Weights of a small GPT-style language model, trained from scratch on English Wikipedia.
Size: width 192, 9 heads of 32.
Architecture: RMSNorm before each block, learned positions, no biases in attention or MLP, untied embeddings, capped logits.
Training: a variant of Muon for these matrices, 14942 steps.
Each number is 128 + 24 x the weight over its row's rms, rounded and kept within 0 to 255. Layers, rows and columns count from 0. Numbers have three digits each. The size before them is the row's rms in percent of the matrix's.

# layer 3 attention output, 192x288, rms 0.149, rows 132-191, columns 240-287
100:141068103158103146108114155128130134180115146125123136110118092140106161156109112125139113147144138150118147123122121096113156150148119138151149
094:159094177156096132118122083130150155091100173101120097113125141117139131119129139119094126098124123138132123110088134145129162124158132127148106
101:108109128117081118122161134138138120119099076129105142112144136118114133132128131124135126167116161140121136136145127111141148144105130133146134
102:114112113134133118140153143142144173151110122135124130128143110152145120124101110115137144127131113132116147112131116105133131144157090140112136
090:166127118126160138112156167153144105083122129113138134156124122138120093130111119121124145137111117113129106139146111118137143094147113126115113
094:165117124105155110095086136154188132085139129141139132148137146126142123116123139123135126138120115130114124124127123140147117113116133118128106
091:137134172134128131102116059131108106091144097097103128105134142137097109137121131122145114087144127116141128107115155096130110128147136127113147
098:148155157116121125114125129129095178097106114125111141143142114097133134134105109143121128125156122139101150137116122158120132168138119131125115
112:096099107131135115151147159153186129081143156144134132137140086128122131107125109132141131122113157129128112153129124135107121113107140133140134
098:104084160149150170148131140135080094126127100126114135118140128123140141109135135143130130108140144138156131097150124122119130172150120136131104
096:070105106138174124152129150106113096133115101086123141123137141140136155142101144130133146127121113133105111119142136114137147092114143115104143
111:170131117152143109147166149102124141154138128090146115130124123146134110147136130141119146122154140131111137151134144091150120123143139162121146
102:157122101100150137125118121089126133158120148157112133132105119100137150136137100146120131128134126123161093096142099154126148148132149135130121
100:110117153115177157176104166109146157105109144135127130156130094119127110140108134135167144126150121126112125106134123129115106141121112144136119
107:177108114162103104080143133155128122160122062119134109116132154140113128132099146093129133106112157119124111140138132129115108123144147111136127
095:143103223203166080169129145130104164073084099130161121111127133124140124153144123119140137112118154095168104089137136117133160129108146109141134
107:118113089065182145165115145091097131186177130111128120129132116115146113144125120118129140101144137146147153132144116123133129147122158111138114
097:130181167179131115063136125114126151156106106087151117153127153124142138127138117144119120149114146117118119143122131159121124118095128121110103
088:092156132165086095140091123171125144168097115151162149152136115106116148115148145124132105128150123125124141123149114142107121121104145124143116
101:130116123114105141155183105136112158124116143139150108135147132124137110106151134138108097119125116141145126098128120121119124146160099115134104
094:121153127118161136116177134151133079124114106079143162129124089131143131133101122124130103134132134126131112117092137100120144105141103128108123
102:111108100134104110097081104126120139154083161082170115119112143127132114130130127146121123137132115134126156142123121139124120139133141123138128
103:126098122082163164106131104127217166071100134184135109120119101114133102125141138127115118138096133120144159121134129102107137118132126117136158
103:100113099149150138132115116142115095151153160177141136133165137116101096112119122109154141128135139129135162109122117163128116151146161105107146
103:104112182120132143130081072121159145081143170152136113139125148123117122129150147121124107131134148147128130124130117158137136132129158154117134
103:126135102094125106152137133161115163166125133166121139127152123120145132104108102149117162143116138151104121112122120155130131128091151141120117
092:133148147112113138120078124122093117116115148153141149150150129172113123102113127136125135126099161147110143171125132113113134126133136145123113
102:104171112150165082159139136080079131098127190107131148128140130126134130134143122130128112107136114123134106134118126116137116126139152133132108
094:126103106087109158083133130185098114070147100154121122118135089114134152141131129131107156108106152118165093128147138111117121163142143124115141
105:125186078120116099099102115158118145088113128071144130112116149132135129136120105103129112113136152123132103131123118147154121153124112127127114
095:139157185160089114157156116108073123182109131102149165130123115144155113121120114129110120122147113108135142119126131144125132126109110118132143
098:062117157135197131106126160085099126086136090108125102128129138133119129108122116134136104109129131137131124124108137158100124130140141133139115
093:128144154122121103143126137115110163155157172115134132131114139148097120098132139146117117125133119117161090143142117124151172126151129112114116
093:123080132125100149139128135147105119131152140182111105161152128138153148136118100142151134100150140125151142132103135137131105130145115114128119
094:096095126071140136125165119119130094111158173180125125128127124137138127124146108121145143143127154119139115149151119128159135138145118159141114
087:139115102107104132157177087116158075095126151152118153141135128103118117138097158114124136116157121122138145147139113127144129135120155105127132
092:155114114113194166121084160163109097128113120098115125128128129142118129153143116137132127100105128136142111119115132125146147138130101149141114
099:123145133125107133175156170154096121154120087126142128137163136112154114137151130105117128086107117135107099102131136117116103133134130093131130
105:070129121166148183142107197161156084125107116114117126139119118139131136131137112120121117132123114139119129126149105128128135130137130144126097
106:106154084152146084153095096112080124143161140104123124089157138143126154118122144118126109166134139149138098156149147113144149107111137142138160
115:177162151132152216144115119147078096151137111124142132112137145133134135104118127127125130112123136146131139118130134112114121134121136132111116
112:137095146141128125071187162105133133152163111116114128135107119137113152133132117120110132130147134128115156115129143153153152122114121137105133
099:042113135161129107103178164122127133110159126121139145131135120100132124142107120133126091157118114102139099127121139145115134107126107134121120
104:170161209141064099080139122143087130127112091112110144147117116130118129108142104126116118118136128121125138110121128128133119117132124103121125
096:100135120105172131148142139106155122134135121136134141102106115128130129116145120123104136142100136118177102096122160125130142131133125139115147
095:069129118105145124146095082099100127117166162132126118123158133119128136098119142141135127131127119136121114146120137101138110121113122126118137
092:068150126079132082157139183109158128105121068086159122142142139121109109128144107139113135130110123121125128107118130147131101156121110107113132
118:127049130067155160093110112133136152131115132204130138138137143132135149155114122139140121136119119141132124132144123124147147147109125104115105
098:163122160119117135132159106130107084148121131122130119125135157125152105150138132129153143137120115121121154153120099150135112128103137128171132
105:139158148100135157187120114117102134178124142067125130104141105150133119138140142133132115135118126121138137147149130135133132111146135124158149
100:165098103143062154160137136105185130136112151125147153108141129084140106113119122132122154149131145085143129122121129130123125133131142110106108
107:149072095157151161085153122073216118128108204126140118124129129137135135157118143119130121131140125152137103136152154135147124129134096119139123
087:120080130131128105149133138142111143110108109097129130104111115109120145123134137136123124143143151118141115119128150144125150104130097157147112
101:067167086149148128144104091080172099125121110152116152103129134136136101153103129128108142149119134131138113123117115143143153148089155150119155
099:089116150122174120115114114127175088136121138160143119107142143153113134142129150126164168129124166149116151152129176114129128115139132117114126
107:106086118127203157097169122115160129091149181135104123123120097122136142137122131138151149141141129105147117100122117119137105139112124149125166
088:083166155139133118121210100182168125121134142100144145111138117128139153129090108118136107160129125124110119131150128134152140145107125123143134
110:119126070143113136126060111104068132131136162138158130148104159108131154125147128133126114102135118129136111129133131135127129128127138110124126
104:124131076134191146114140113073128160083126125122106143120131142085105125146149109109111132154132118144142131146148118126146133145140115118122107
101:143101095144101132156144120110113133131093174111113132119130093147116127130121112115134155126126150145107146122164129109105140111125126125118118